python train.py --norm="layernorm" --init_std_up=0.033 --lr=0.00444 --beta1=0.95 --decay_fraction=0.575 --final_lr_fraction=0.05
Each number is 500 + 50 x the weight over its row's rms, rounded and kept within 0 to 999. Layers, rows and columns count from 0. Numbers have three digits each. The size before them is the row's rms in percent of the matrix's.

# up: layer 11 MLP up, 384x96, rms 0.222, rows 116-244, columns 48-95
# down: layer 11 MLP down (transposed), 384x96, rms 0.227, rows 116-243, columns 48-95
up116 085:543398476476491571497487580473540494381495469496511505524550597465491483434473559514466518522404582480430521584539454454568493524405488500548486
down116 093:517484524569315583541489433494422534548420523463455488537503466554490469459520542535466488529499420534483535438433478471477556470504532499558539
up117 092:465581511473511472531534537429404632452596500472516523467531511519468477564568526469496483545504445525517478472492548446531477490502629472521443
down117 089:583421440482536517474491469542549440441522433516462482502571497409499453456580600458503551476510423543539576526419495453525394499511537479492465
up118 094:424521524412465469500479528479559490533442448575527462462467420487525513543478479529458552573495579475448602524533486580476513472511495455486557
down118 101:536489560444443574571556530502471478406501525525450426474491423476494501512472473534517463465500546560399624482487454426379473480433465499518495
up119 096:508435550486478523525539414445454470416496542545427480496488449576440549536475509493567474498511481406507534416461443441610630550561435503453482
down119 098:467502511541547558584566527533534392477526475499544535497528477486581475484518439529475607525522445511508580452454495485508465495468565477471575
up120 102:599485593493431434461463562494453411455477514512446564483439492513440478496455517473518514498557457554482523434499496417501490532478488479520566
down120 106:533534475562515509546532506511519416555530577502470468484557547559525515490453556424507394493387496451431524584453484459453542429468451521571490
up121 103:485495506492421475465546493438531462470556572469559470510456494539511517359389565508494572514557510536444503438514497404532502535515553560474538
down121 104:550528546511496507417572395521485489542456472397560457491567439491532377464543550510561514451572580499405542536427455533528455521509468547363479
up122 093:531505528454427467566476553542506466471412558597559543510494521530465513446451518556506510534475577477496530524456430424471426490547486447497518
down122 100:489507503457544485621532594470442519516557474489511548502514507509474503640466573372518500481440489440471490533624460536482470560409480498556463
up123 106:528543530525528517521408519493500540533501495570572410503435537515477512464590505572442505511494526470569404582590496513489419408537601435449572
down123 106:450465397485472480537484573505513429509546448461437553537460583518554561381549601515518498493473553481572558441465428481543589538438446606492530
up124 103:542523482479466499447449532484471542529496437497578548476422510543459515484555493568512477529462573502382456472524570498538641483499476460502512
down124 099:566502545422519544480506508565540533525421557490495517566442542546413562399548495533498518513413564450468584485439431518531533415474414519421459
up125 107:546479461548527436486478527541456503453514548471514481550509447571472481442443516535357516449422475512427423452512508406522493509422528494457589
down125 108:533489476468520503571522479512491509558492561531569465491489507518507447523555448523531446451535497508561444496485515520402464473570482628461488
up126 099:581459490561505505580444523463538426471512455573448507470561505497394444498501479545519451562434465445521479527509408461557505556471576465614487
down126 092:449509468483499518493493520528492564586481593498517419469504438471518496419555477530422532509561558628498505465488572507538423511485505427513510
up127 082:473534542528524526505426461543376425498503490497562482546606548423474520542494471526559492509394479527448479432549532583533487492488449488512513
down127 094:506559553344550459483577508498476582518408502520426559530520474528507570529538442447515484515588562480477536468495477507507514523516451535549500
up128 096:489414519491548413476469568546488495602451548475608509523458468464512512618515547560463428541504545491442457513448537584501565524380462454607528
down128 103:471480530509483491497493550480484481448541492431543526528475530460515459454554448486531499563443486435372416453467478422530518517524597550588460
up129 100:477491494454471558528527506440467426515475529545572533514460498467481568476595497421507563463556478435452467488421492341425504500435504450461533
down129 102:520431489435512438543430576511553486548517478593545530465468482561529479524507563528504470393445586518552491455517487429536512457553430497586551
up130 098:403524474541546518484521443487497505551538506484406567578383537492558561443476551502502569482446492466473429546522545571512601510462405533471506
down130 099:527439531457445495402498500535450493422462530451466514428486443454485568443492481579435538500523534545483431464468620503483483522506492493495560
up131 104:532453551526419481501538488555539496497451572556478463598513620412506549455504468515529521487525470452441484438533509499558482470490366528461552
down131 100:506548465515448533470490569570499395548529503527426521457494464528549333493559490493561531510452521513574587526547509525499572477570547566454454
up132 096:519526540535460480474534552509496559523430510409470511526383490525444539483442425527542555496448611550503510369486471537566514581548533514460426
down132 101:506471493661514499552505558475526551411548447514520389526510474463502537452434552375499519447550516448516438517416496459504527494443470453468474
up133 099:527480425510519444417384540415507449601472517463583527564494584437416562450525521559507466519512451391443515452495507473454418538554517425517516
down133 103:460453514475353490468489527503481460504505429554510514419487545463528392482511582616514511575542502475404554510518526461470541550475607456577416
up134 094:497463592451557553606563427475461542399542531549540555486409547492557483518536508539541495582509435454425488448561531527546487416513545473384502
down134 099:483500472555518574449576525455434432575424520514572499462441535476473490421509404499454495567423426486514430584613533481506539481609475504464414
up135 094:491444481553577516536473482557448535413571515504484485481587405521524481458428502520537487516581539540517502486504469487484480548423441389564479
down135 090:457470424451542540385545556554505513514594575484484444441549456424483526467477506462598485535521478436511457477540569403531472581422502496562551
up136 096:462598470510440473484507491594492473512461439407500580542532560492538503480454484514526495437576525471539366485514448570524530466549545422503532
down136 094:471573521450522467474446511533451615422583550481481503467492423486508529587497502390506456520475516462471576458489488602544525446540580586507469
up137 098:574542560445468508491547443456545509407494435516482497521479425519543605460423608507504387446478459457524481505456389529501454475571466572503487
down137 106:508582384460530387492592519504505493578484482537489534501552498490455557522459505574448507486598528431464585432507485539517621463523478459494556
up138 102:385507499535472437532462414521428471496366563564509503488484561472431610589516473510470425493510519502496467448480541516448409456546557508456553
down138 102:393508422375520506571512530473521611524442552501516426473549558529461569508424456498447449458426538541442491556608423477502489543482463555525531
up139 101:459421466475445456471402465476486538476494530553560527454497497507509537444441511525600487592404543506622448450457544578537558517523540517552488
down139 103:543496491556498532475523541357526537489506496550541577530601458529454516494449474564457451450461535481436492462500452539441467407560595464403485
up140 096:573500508458518463534496554554475537488584425448477404481458530533544486520514579496527399540506527467489474407448655466510600607421553456424477
down140 101:505513556483497479448465494418503505504428517550558516574385581587472423417536461478483501492476576486514507455544482556497396485519559585608487
up141 097:455590485446459449548481451410480474478495501454567444555523531475509523389395492502493609533484523554443456477510541514465542495572525507579462
down141 093:483454550559489452508477526523443518512503542487575445464484527401529458548389562494481610526405401509394511497528469506476482457521553552460517
up142 098:428512464471424430518518446506447481484460491434494520536550557491479496554441511431522513509525452492497481490508484446545441530433571457529573
down142 094:475455511441510505419589456480545466560456514493459382495504537451514482486454578538527481568516476535566514554481577664497425525464447455471574
up143 102:549511422445581534545509504553398465535447463434444494625555557483511504514511453480528602413564454493468461490509441552506496520530531443509473
down143 106:448588543507534489512598501466503527554490473423438529570542507429540422521444468474505504500433495640545431489560529471557539519475467381475473
up144 098:502572502533431450465493500580512570443417535435516507564551492541479492519536423500437490482602374452483458403531490536476467470578557485518504
down144 103:457477461538503576492599460508459480558516553479517556477481428504607534541488548511475439554563584499469477493502593491516501525436507579545498
up145 102:457481532493540534431513558515584472495492451544579541465595511395618578442428554457492590379499534472437461459502489475517485444526464466522562
down145 099:522517497531511547588516534457528501590521558503507498470394499475460425494533558420564483537563481474466498522493593509478601547426438588558517
up146 106:444443445539448494499465562588478472504494494515462537471437577503574510537511546526559470492500527445508479470492462601547522574398473450422476
down146 101:472417444492523472428423407574521594494501409513472590456566510451524530442533520456586531454377446502513500524482538415502503468479507516491478
up147 102:519451444444565583510535450463465479519497520576608509441503539575451498423465410477430565553497534532545515548537470348479517507415491511490535
down147 100:504464519553486600400431584534495532460474474440542402538474521535485518493462487581517407399544615447548610467451511627474584470547463542508458
up148 112:484541508588506518618592482452433582487454511454439440526507485434470509513549497556559461455577550418631550540537481467603477472403555508529521
down148 093:403572551538542547473494540530512414521454533518445528464588448512486462510455551530499500583596540504443494502504475506549497534472440551478543
up149 112:490472524532538478573484500465559536479492588509487469461590588471513609396538498398478493443460458476532477506487479529419513516408472504436558
down149 101:513490399572499449540531518512562524427513499490603421601522473482481541441571529414393484572581482378487583569539456534554543494593442508486492
up150 099:583473468462517415453464473441468502516554497515452461469531532431548540467529482621510580563521450439522506519565472427504509499450488559532426
down150 096:573467413499479547492407624468573506488507397509568523536474437471543571481468486456436559413409571447524569533464488488542476522561449530485519
up151 092:488553481485539405511516483544571512481473558553607486509550537393500498503501463621650485503550501497553496503429437490549507532564491479559527
down151 097:482493511437519511518473610520498483537513437570528420562507610479535548504541548492536544400450543533522567507472421567502463527529483498585481
up152 093:537419544541554531577550484499430444509515515419516473456485427512560497445546478406511470476417539417459540460565546600460393482508489450498500
down152 101:490580484523502492567527493499489534483491463405504507587458508542507415473480391546416512386600526531492598510390479465565544506531428533499478
up153 106:440523570487605458498563451538520489510577493489491508488412454572538470465411466464476485534612485475574457612512396487492553482513537478433511
down153 111:447624491436517552556439465493523485494348501496530521534456462544555542495495419479511520481418527513586435481584485435440483471449565420556497
up154 094:529540483511551527474470458591448540498433546500557429567597357570496568471558506557450517498484528458472558440514624403535536503481555508521483
down154 097:504481490449456530507471617549519435516508473515540470446389504546490490486532513388519537507449360505558564607499510601442537408540530495512553
up155 105:513460493464534512530524452510401469534573534504551497468455554472599460511479556506459553497556428531465444628518516505553554570431469523650531
down155 109:485553470541464453479514468526601418379522504518508470496401482463598509498582591551474462534514437455494439520545449485518509612507574478525457
up156 103:512438540542505476501526495450466531589513548497510528458464584405557501410526466509527535516557391506560456569525514437461521406461548491483528
down156 109:511485430562493594490495585488487531530516442446555399425491413578480552527482397532409508501579449576476520532528448517439538517546479497535517
up157 101:522474509512519564563446423422518572419480437549484496528426436495466611549460496505468504414566516571502536490524451530447506509447464540572500
down157 101:479558542530503463455505576507509573545516493481486414562447436547502573487512421437434547464487438513523530523524575529515537500496503559519510
up158 101:517545440465445427568464478532577449529468483459565491528459500515530559428459538589534571531526496474501436493509561530490485510559520504496500
down158 105:508452485579376530503435433412528602434501545496481492508477520504410543655437477514556525505458404567501503507402454471481412518524489539525501
up159 100:461461456437581484498532538450529482511437467479454501580490556453431457499538542550445439493461553639465475538538486524478545486480526444451487
down159 103:513544518494638462477506526435486494464520510484442497458439479489530474476465498459505511539473447427478480487524545516545514523541565559449487
up160 104:460538489422542528548501446509535497626503498542478427422420405460496503504475575547521487553486386477487493513552547516603481578528502488428594
down160 105:478560521490538436428518576497562539574514549556442443583590508484524507489510555401417549504477533481487419479455492507467437398448460494509469
up161 093:529450473474525526501483511475509551492445494436519568525473507507554455535475505446509481479619467452443531466540480528433504476484465455474406
down161 106:470581445512469448464468527560481416513431549440529521537405473452506412483511472410456418458524486495617510470428509498420565564594497492462413
up162 093:506485552576517553510512459432449516454480528432463542496543492520612473492585530507536530439426491525431483445502425435489554457460448536472482
down162 094:490499517489411510491482427537516546471555579517590456541388617475541441451489440519487486490497546513593506512501491468464456554451491495572513
up163 100:519462586429510514434512483458487462526466494425543513470473507538531453624385422477544465453380486501482473480518466465459550477451523465485492
down163 110:498504441543443467494508485495551554554485503457545432522507511448543424501464476434557453500522419528503504475488560503422559421488416504529513
up164 096:524456534478510575482419409501536517460495481513505468486486528466555548507424487525575488478493445543556424478611415459515435543531484484438423
down164 101:446670513528551529519478483546581463516479524424538437415469457446502442555523518511423489410475496509556413588549415532519505514488489506533498
up165 097:542520444507492506476503433522501458423355448627464452551574550478572544510487521523568458540477587543484522441491503590491480452495544480507508
down165 099:494443610524494549500508361477435474490487489533483496515480475523409514521567569501550563497498442431612496506632485493490521554526432465417459
up166 097:516455541488481507517539401491517529542537575441456519533433520591504616428444505525541521444533488535562495553497458513539455476401453516507471
down166 103:589527618473600487541520609488539380396502491527487450419480469483475501424403488428482453514467456424414480569488472559436524465490449495512565
up167 096:614617552492510550510420562535457507486491468530479528511449456541531551521487544478538416487430491547506480512542475440542475471536513556483389
down167 098:536348543452462492501509515577611450608509438475568557465477482501536531520502498529549534576528464478425479350488525454448561470539541399545534
up168 105:637494534492489526566505608519537562558467536528552538454474510499538538556466486526429525433508468566522460491444506485407507538591486494480509
down168 101:501501537438491460352480511547453636391421505507453407572534604514479603482512558519487473480462525523536546458507486514487580493489486472520453
up169 109:561551572409515510466535452494505493435554557435434527552492551510453523432544591501375469507529499472631507486559484477484536496457483496470478
down169 095:505508509525475401530537565601496541497482515493523491446535519480488550489571512504476517458430503438514571495498412578583541467468504486437510
up170 103:414548618454477520463574474543426500425474493529475555558479426466534488432584491464457476524564578487465561470551437419615444506544525490482511
down170 098:528454569601503492497522529522421519617573501535561522399508492457496469496463529489506578481505520484511576421498549465551527465519441533522511
up171 090:469498514527450480592641436481552600523494475440579451552527509444505462431481434527586481519555493394391501466507419523483392532532490434470511
down171 091:494559520544562547658516564463435533510563527561466533452508489514534418502472464523486452502488543527482469471427359557509518484589541485559490
up172 094:397624517431533436506482585494437407532456531468468548563470472478516489545492496426416539562516546498514533585580463505525588448457580477439476
down172 096:549499622532560542508498493434460466464514540493507458471517512593468534500541441516512522476453542542493488528498455495533477473559508517491443
up173 088:518490472464489485429484546508497456575465527460617571478500376586508494435539517463417529521587501491394485425513358447554420494513558550544452
down173 092:588498392559537507543606534509531548532561525463428505465550399484585433448610550538483475504478476516546579554462466463486442495533486513559549
up174 105:504555439503496408551425458486533492521485513466485556505554466494618561498453620455496593491585516472498495519535491557478478490463563441590560
down174 097:546452548456563529495540518508429525498593603535514585547436541453600517418561455465495457520525474470497441526475521436368502505516442538458471
up175 096:543475557510610429502466508432460522542475533482501628467534547518620463431455519464451523508456547627482437503530547507516579599477542474536514
down175 097:446539545490545553524524575568520495543531519457533486491542542510425566593510458517511493450450531555445537507439448535541511475452463541524405
up176 101:528568494480488514504483426540501411427428535536555510468478514542486554436434475509532572613493425499537537476608512509495459475442438430486527
down176 096:501531504560559571506535503508530513465534449499419536479447396515491475488523547520516473552502469490447533449496525521447533456443477529474529
up177 097:434520502460480556391426505505537453483472508455459444502487500518522513585580439532479547513450545421483457463503520527464519425558546477566542
down177 115:500428494436508538500505540519500502539422490473515481498508530486494524569521517512536592468503604468469473449563481565514610513497538438557505
up178 092:497488574507524515419632525519417552487492500494559461564568534523474480484383523447465426526530450584430510476492429449437514495604501518532606
down178 098:494482481535503427448525487578467466560453531447547563550526496500522551577510490489591388418477482434536543513554442391448391433502607525512517
up179 095:494533526483611578613495470465560480461522473521476478437458504485447536498449460532510498604469474433501415514463444412484512414428604522483499
down179 094:464431453515498440454464503638478538612496504546513411417571453342468481544450539481507512442534535509551614509479645490478457541575502491479486
up180 092:517571526450590526386518435558461490525461550556540640421528444562514457498561465457504430500467489413392505518550571518456485551573468487538467
down180 096:526497578558488453449502464533457507482459458593536434600543439563419477589506480515476589431567509552567447558491542531480421455438447513488531
up181 094:538502489494500427500575562461556392496515434454455576559486522493461559466467489405511507583533439537416476499577555517544438498540497543493659
down181 097:545553516473542441555486555530439477511444493485496429535475437512464563520461533505534555489484533566513477496462526483485492479480546475614455
up182 106:488522426516525547445527486507516435523468524475535415496527495472510469516466533556497516373493487542622368532477538505433538507503508466459554
down182 097:447524566493485589487540572533546556506464455521509441401570450531422513492510539542523506452514431567508564439545416476514560475561590457583423
up183 088:467545496477625368511521540555420479467488420514558642507453502452480513466539524552407513533446498469445427467448518534438497510507496411484490
down183 095:529513499476415480485549522386366470530494491453477473466506491473469486596549493552490522537444463457507559440497555479455413476506496584470561
up184 086:451445508532564497486491548365463582526491450503529525445572450483397399559488550495580490447530478515428480558504523508460419571408490451539501
down184 090:463523527478555475541597496517458489429506557451543515466494481431394423487517578389492587515499589502533481501447525595473520477489416526405463
up185 099:536568555507559473439474463539549497459461438513489464470507510535474543522540485469426449493604458542569518473520543628555413468546530504427549
down185 103:583548372507461589445518455443532481461504508419447448476473481522500447508512506562485554447521485481416405455637518417557541441404488557475461
up186 095:572466508481526483467462598434468499446474425585491558616523456494541417435469572514459491449573537459473533563503508472544432486469526619554444
down186 094:459422505506525553474504540465446525612540490493498538466519445490466551634510479554531466540444566627492494539495477554430505554626477513485522
up187 097:443580488559415499507482487460486570571513551526594494439488485461484603353508513440492643516539503495493536473504471528438562567430503534541458
down187 099:579561608591531497522528491538464498523495593480602479453405578481437441563459564435416460490443517587502482518473591460546466450483482544523463
up188 098:548415546476540559521443412415511592464405450480487520542533427498457462530497529468478419538396532471459410438529400425500525547538572563496424
down188 102:507575544590573470526491489541510543474454499377588476500498489491408467548483424479471479432507500422308449563564546510522452497503437546531407
up189 095:527501512400606530458466499472502556423489584605539436470567555495530522489400518536456399534494539546550554442465542529461503574512492493453498
down189 092:444413565513442427496476585561572531492540488503517504531508510522542408420533524536521468419478548496543562450550457601505528494526553582508479
up190 095:469513565460509425435668443491509575501483566522482539528564513436442465478443558493449448541539531480490500508589532509538471428435507509443543
down190 104:431447412428486411480472479473490529506502535533500612397495577462514536532528567477483560509537425522480539488576430427499447545549472523477546
up191 099:507536506459440453507498502517479512532543478476496436564482517558465534544509431475471480539512565524461525529419500434578507597512555530591393
down191 097:457540432539496533450418457521491438484461468544448504627491378567543529498481529526443450507429392476512412575495474524498465465545490499494533
up192 091:495481500561558366442465578515431560541497548449579518484473570552518441539387467563592548519516547502522414539454487502454492417465528496542574
down192 097:565474477557516543510472513434486511533539448477556481445536505457512535458545556502475424551481434547499459497471526548471578544589418396411475
up193 090:493484545405561503494517600518453557482476519493445415585512533517535484493451518432506549390474392574476460467483438555456517521504437504444444
down193 095:480430464561492529492481419478574484523558567505387537512537551501499550559461458475591463510462510555571510565488588471580525555454399443504609
up194 095:533503440490525507490542488516498505476422501438610439566445490501502489629475535414492537526532491547476433463541431442464576547426476512504485
down194 098:461498530557570536450522478467462457508468519460559446589623518495514527575451468559477523440471477544484487524435411425676459499504472570499507
up195 107:552418522556476570479494572553450484514539506425484469457423461421417544523574532490535565431470506460534523455578530479459584563466439411539493
down195 104:466462527534541534533500466431509455518452481539471490429528434504583515559582365511544510507541510565480581547488443557530472569400471487403459
up196 096:453496535435546507507465407504430493565517463602556591433549557550547505438451534580467590497565415502560421452394538428495435422479501575464475
down196 089:479492472423537522520503465507524445529506565471574457619461523507419617553526547441435559523463472523346541567519402472573477491438505510493384
up197 096:461471541450486567467569459476403550489497518467595515479526516543469542475490448452555476495470483401535530531514507478453592472438554606654378
down197 096:516531499574515532505609425514472540468541442588498469484468541449608461423606499468470536433494575539484532482508512398548485486492446515483524
up198 120:505499582528405530458465493429468499506496581545532484541568558518435516490473454532534496387583545520489494593541420522588573539494523455487438
down198 098:437471580519473458543483531609429471557545524438437540518512534510426385548386504601493586493487544539538517393457544480512500462519465504491480
up199 103:490466519505432602524537511477539568444443548478525493438414537474508510501497432446416427411490504402539422480472474444512402523430455398520484
down199 070:532486537448481645492518492614499464496463405460374538510461481281473542454481471476578502565488496569547423531475503488469497503516484543441447
up200 108:511477498414432442465523464444429491493472511485534561557475472509526440454461481433499404487623542504533488534590521512505471344512597468472523
down200 113:476512415509431510465559592464588561450577489464412440476540565543565509466527512515461485470470528379470458512559369491538411459487555513440447
up201 101:440517586481520461525612483466483394408583564445500586539560533435446465510524485524538461452492533517528564536597406528538552445504584492506557
down201 105:534530454562506441438533497529554463503542507552532481590554533472530581518484486537526566379572519485462519405548453503446492497453540488445537
up202 094:591569593545477471448480484433520441552510562471535590490450520514522534610520461437464505556479420461525518501568434584507448461530484366549524
down202 099:596545630623569529521530531478478537554476448489558504598494567457526618507496439561469493482524569486540554468499523453656456602485436517442452
up203 099:429516505539580474490515539476537564493457556516521449498502491455477587474572438473556471507426566462520548462548385571582508344412491490508558
down203 097:348538633525505531438448602490468523467544430501570527615544449550502541493546467507568522544488533451465486468534498617570449525533520539480513
up204 092:495518575467538439538430511390512504565484515468463494509479508550516475519440627533416511494431562507551489437451495424494524518453529535534478
down204 092:556512593506542493580482454487423460495498522445452502397482522496431423581554544474408543460569524467517583561396539451547435491497417591496590
up205 096:487394512492552513491515537520491555504498485528566533470597483504457485531435475485513509506480461539459516539608472498482437490485548444459536
down205 101:576468564548527512503543549481540566536468560498481514477484596529436554517561519503579417534487459426558523637462485601540444502449477527513508
up206 113:464562478460427505493392531468554486436561646445401519555448558529463494474566446517488482423487525476399469477472499509535543538608520513474618
down206 082:493531443482478502524464499527590532491492522483428548557520517431449549520540468458437541446521511487317629534506474466526458508538606489487462
up207 092:488618500482597406510545511506471488422544452460537493525425582498496514528520512514575376389510525467439472546554436491458559554509491459509545
down207 094:447433533423543543568430462474553491507416469557405479532553491495551476479441497580563429560445474431552407591497472556504496520455500433494554
up208 092:458477520467500534487429453464523472450429471474533506515495526455551590383543494451531517455583594541502399535483452539454438562424436554594443
down208 093:500522481486448415450557489477460447554525468532485597512555519459492527559458530473491469556515523491476472450492612570456457492423559505510527
up209 094:584476480391496371443568469568496389525511529569454519480558503498487481478518502540545541587545508489459448494501565528588505448484401509494427
down209 099:573549516520507410566496526558441512421547499551505520472536504447526340405524472525566491416457568538441449585520465464550570435513441498477483
up210 103:485530471483569423516580507399466471447580577563540488410447477443561484433588577524441523509446567519426525469593441504525529407471575527476552
down210 101:505504573465525492425523481490506477493453528582477466472462486498495451510463468559545429530466514480458455533468546402476576540495526707414522
up211 104:527451410582489479568500482554387516517455579440449541517422483406492581477457542569569424530561530521464497455482513438531521602526473461564532
down211 101:442446463584554487575559534554420417538483528498480456424495500506481526499472542472517467547552583482512625468535540409546514485430451495561476
up212 109:552535490494543535550551517544457517441498535462506654560476511505522519489520456429502455619552486472465450423520556549382507457513561545469520
down212 105:515469478552499547478454493477570521456430508548516443685547478458528507425472414492536491485469525500464517483564499551513510541457532516577587
up213 105:513468593529581568527560479445510442446507542569466496595508508501506480535386481554453528607478558578505514484481417541485481468471479521584518
down213 110:511469481457352593449521436569547570480488483559459400608500522530446476607550534518483399523583482607484420491535545453485486457475505504478476
up214 096:494496501447571518491478476447424468454547525490539461518457551517612436504458548485491514446467421463512474566546524549449508455340534545451464
down214 098:469486508508433517541471458521541593522571536476513634590568495445461542528457491465567527458469489562540494546539520533519573545528489501609424
up215 104:568455507470467510521450486556498465553438536459501575445410471527497557504431519473516495418508467494554480361622500491527521518433495404551526
down215 096:502503478446516530552527524611502430476503504558491443487445531531477590450570453478372499567478502510507558509618477397483532461543500560434511
up216 108:524534533479459484407519500502451548511533537508535486545555548417437560503500584486601504459509530572438498441489451495510432527450549455541476
down216 095:476552503472530388461527492529430520432536495473564517424527464422525544516468533471490517502497499552438529383538507564514574534562488492543519
up217 084:429527544469608544604566467482501571438502523493395531543517477501491449388461543438459563510445378485462471448510486518545514464512451552469568
down217 095:511566507562419519479489551447488550430591554508491469503522455446468553490477474406461365429530562478591408425542578465554515492475536566422501
up218 093:566473518458464482446518425540391561517439501528550565491439557466501532543489528532529495496483472435390445394506515540497518475475564424517523
down218 090:534463561462542612492464468511504474479464496451506565508484403402522532591550537556523557473528487532605521521480494427556484521555507501493512
up219 101:533473443443539473493537433475513523477478537502518559569450482541543510534451539515488447539454403511557470519578428487556487561423565450424468
down219 095:502515544524463510461579469537487542446549415495513496488412437468450509489557535472500504421607488577499459515435532514516494484531476532380472
up220 101:435552516546520443502508462408542500404554445436609580554489484426455550493558486511494545514516521429524548502526424536507561459442464517475475
down220 101:552478486486473496478461530459456540345527472486464492577502546407433453495458496495474479514475491589550529422533504478439450508492576527556539
up221 099:502521454629558564541533420560603520477501434439547463499488419415538532432406563499462545455522505534503447456462564449421512534520568467479531
down221 098:462519450434527494457551589529491519485531536415488490464536521528426512407506531455490498469514473425441419536623457521535527552400367560463526
up222 099:472453445494532449578467521507485506507498465493548555482406505466539516402384483470567532504502472510466495442545494555540551562510550501538525
down222 099:473591578564388499470588384497522442534500472432463554447413449432532556472514460573554527438475521466550544456483516492478479475466549555516551
up223 097:589582516489501439432508400556526542434480538435577549512478511459454445539520470568487552592491429390482486501524481444574503494464498491445550
down223 097:458458417541489479508509530531444561515520444586532525439443447503492469536571429539549486514454523441384543486503534494554495564461520448488483
up224 098:406452526459440541529448466450573452452496491479399457524528507518536539551523517467493518421558486477451464536566486505510443535515580646498486
down224 096:476492521491567457486541485535587592526533558491446573604461596361575490527582530442588460465546532499478499474469534466554426541495478546429465
up225 104:492506525539412480500506440457511592408536488457537464470605538593469481540480550455358568565392519375521431441471397465536502529462579484451480
down225 102:431508468519442465497506451387554643422514526494549422422569421505497583541534452484456526533450473444495536530490544584519451489442535473483506
up226 105:346501451513463473513408457593581602566481541470431501608444471491539515533534525519480535563541503566556520435461518532461575522404469459518411
down226 102:466480454461494544457487417473419481536542548497436521452527400503493557559596626477498520485629517455483638506446499511587494569474520506491482
up227 113:551449460519484572562530463501449504455568507512550532425451483545526406413464459536467511432565525546539521471547457499541514602472533487477475
down227 098:514605433528470575452520479524503540512500471564513512544484491480458433550483522540479529530545500535541630434494513434548437556478513442403450
up228 098:484479550477550488590412436589498496521578475535462552510532445518480542463440524574518482493469475492643450468516425453486550465538534468493523
down228 099:555463503464478500484596562486603511377422537617487521570448540512523482586507474490508464485514572437494567494514558534501503546483539503463484
up229 090:582482534419506613449449568468477566467474526512579481528537480485496571571426504563554571387555440580468519426563489498547465457465507488438534
down229 094:556448491445509507520422542554474561534460509528429442531535481452567530361552541536502577569383523486547475558413524540542483527509533505496520
up230 099:556473540551501497580444401542459372519519476499505567422425549471517496473428579592478512525427551437464460460485528518505456498508502441556404
down230 098:488421461498530391550438506479499492455456490494513453499480510478569398430598511448518449449531434461516471493486469516519587517567441569421515
up231 107:523434627468555509441478579522405540524540546487408488435438459511532607549512495419521515396565552479395508539494452471542519474528472465488566
down231 105:525526460598466495555499420549536509546477533575546453521502533482489465501432504541532511509442520556441538534536471426532545488408570463546469
up232 104:501441593541572485450471396485461571428452570522463567508525584472531505424471505500543516531514449465667447507508533502475516530399501451512554
down232 105:463452526396493428560576474448479486525494427576539537498524530599497539455465512571424513605526614543466497439495518536544479543499469479540494
up233 103:450535575600481513465547442510538470583398548461501474607496584520430517543543490484568456451517507384550505462481501464524463464544574434573566
down233 089:456466552386473498491484411568552493389479525459506598438423489470541538528491567493451528511510558455556444556404477484538536441545516472512503
up234 099:609471470440511441429514501480475510491363436574438476523579496492445512428592436526579480501531602569556422467470490513513559510506472493500504
down234 104:518476553455508522392542402513381544464459503572409496498484547589553466540555538517471488509430538488354448567475506503563544490483449533392492
up235 100:482477537564514466494545498535478495460532441414575401502499550497454580501623394380509536546608397424535497493573445462477508542487498411542455
down235 094:396493561502466464481367580483528488495435488372497468517359463498485514477483603536504541494419483507445534553463485615564532480499488506524517
up236 097:456486528514452446498510554486459504475489507605444459481502461556544499500478488508489463464575547442532480472516468581576455467511535550521515
down236 098:509458450603556491472549503474474525533476432494494463548488470466439444465640468532478508563503448557494553472384576487602532513411402613443515
up237 102:488537492417494496479553505497479549440505447478480585479525520553566502504525476452417435508437485399526538537517575472447521456493484411526489
down237 105:438466497535513464518454427491423517532529503565492363417558428491392450498412519396496551591529577489465522501515531562382450464455513497499544
up238 104:499479435480565510540513607488484459456486582506441466532545575419566584487461498498476487580554563439479453522502501505446476512525515416391513
down238 105:583408488452450453509460552408539445467547502401542417483527535485444567519461461538478494501500547492586452549548468490599550550504508504465419
up239 087:436504577450428517512531369549408538476570521511616527488470490395479539491563505544582483476498500552473439487490518457505505534518491507433398
down239 088:521520458493502484493593581513413491482509467551570453464513466414505478513520529391490560532446539532485470475509467430413470424417452446525506
up240 108:569416455519431447505517470450420526498443426561481419526518555566502569505440508595518435530513621504522509459548471556640513499474464539456583
down240 107:471586549554446499498447490612416576525496477466526541557535514492532562483576488449481467512479438469547426422489550553489493414535522553564453
up241 106:469574504543532402514534575489514433579467537539447576475487501500457517515379499482527470492540471432479439515503531588542490544502492436574560
down241 108:554515477528419462451456478542503588352597464510522572508524586551446531505469488513459521458409431525531502477463564516473529541602525507488510
up242 101:478474433419462496508526533492431532502410639417587554499537526439494483468466594455447453508498511534505466418513467479574486519488489388441464
down242 103:474429637492568465484402480535556439308501489551522562445503494415539474512381536517488499525489456479544515527552488540490497462490520476564468
up243 102:486523511473468471484520444438498474451488471569498425461554523542483549545506470444470509479451512427516533452557493573452456604436574490503515
down243 102:560473475518552686540469456481534494529534508496577562579516496517458476473544433410467485488386485561491577512577479451415464460490472571434574
up244 113:506522432547515579470453537451495515412405490530462556473489536448424508602494589575508475523510603487500581467584474561432556549519438485511583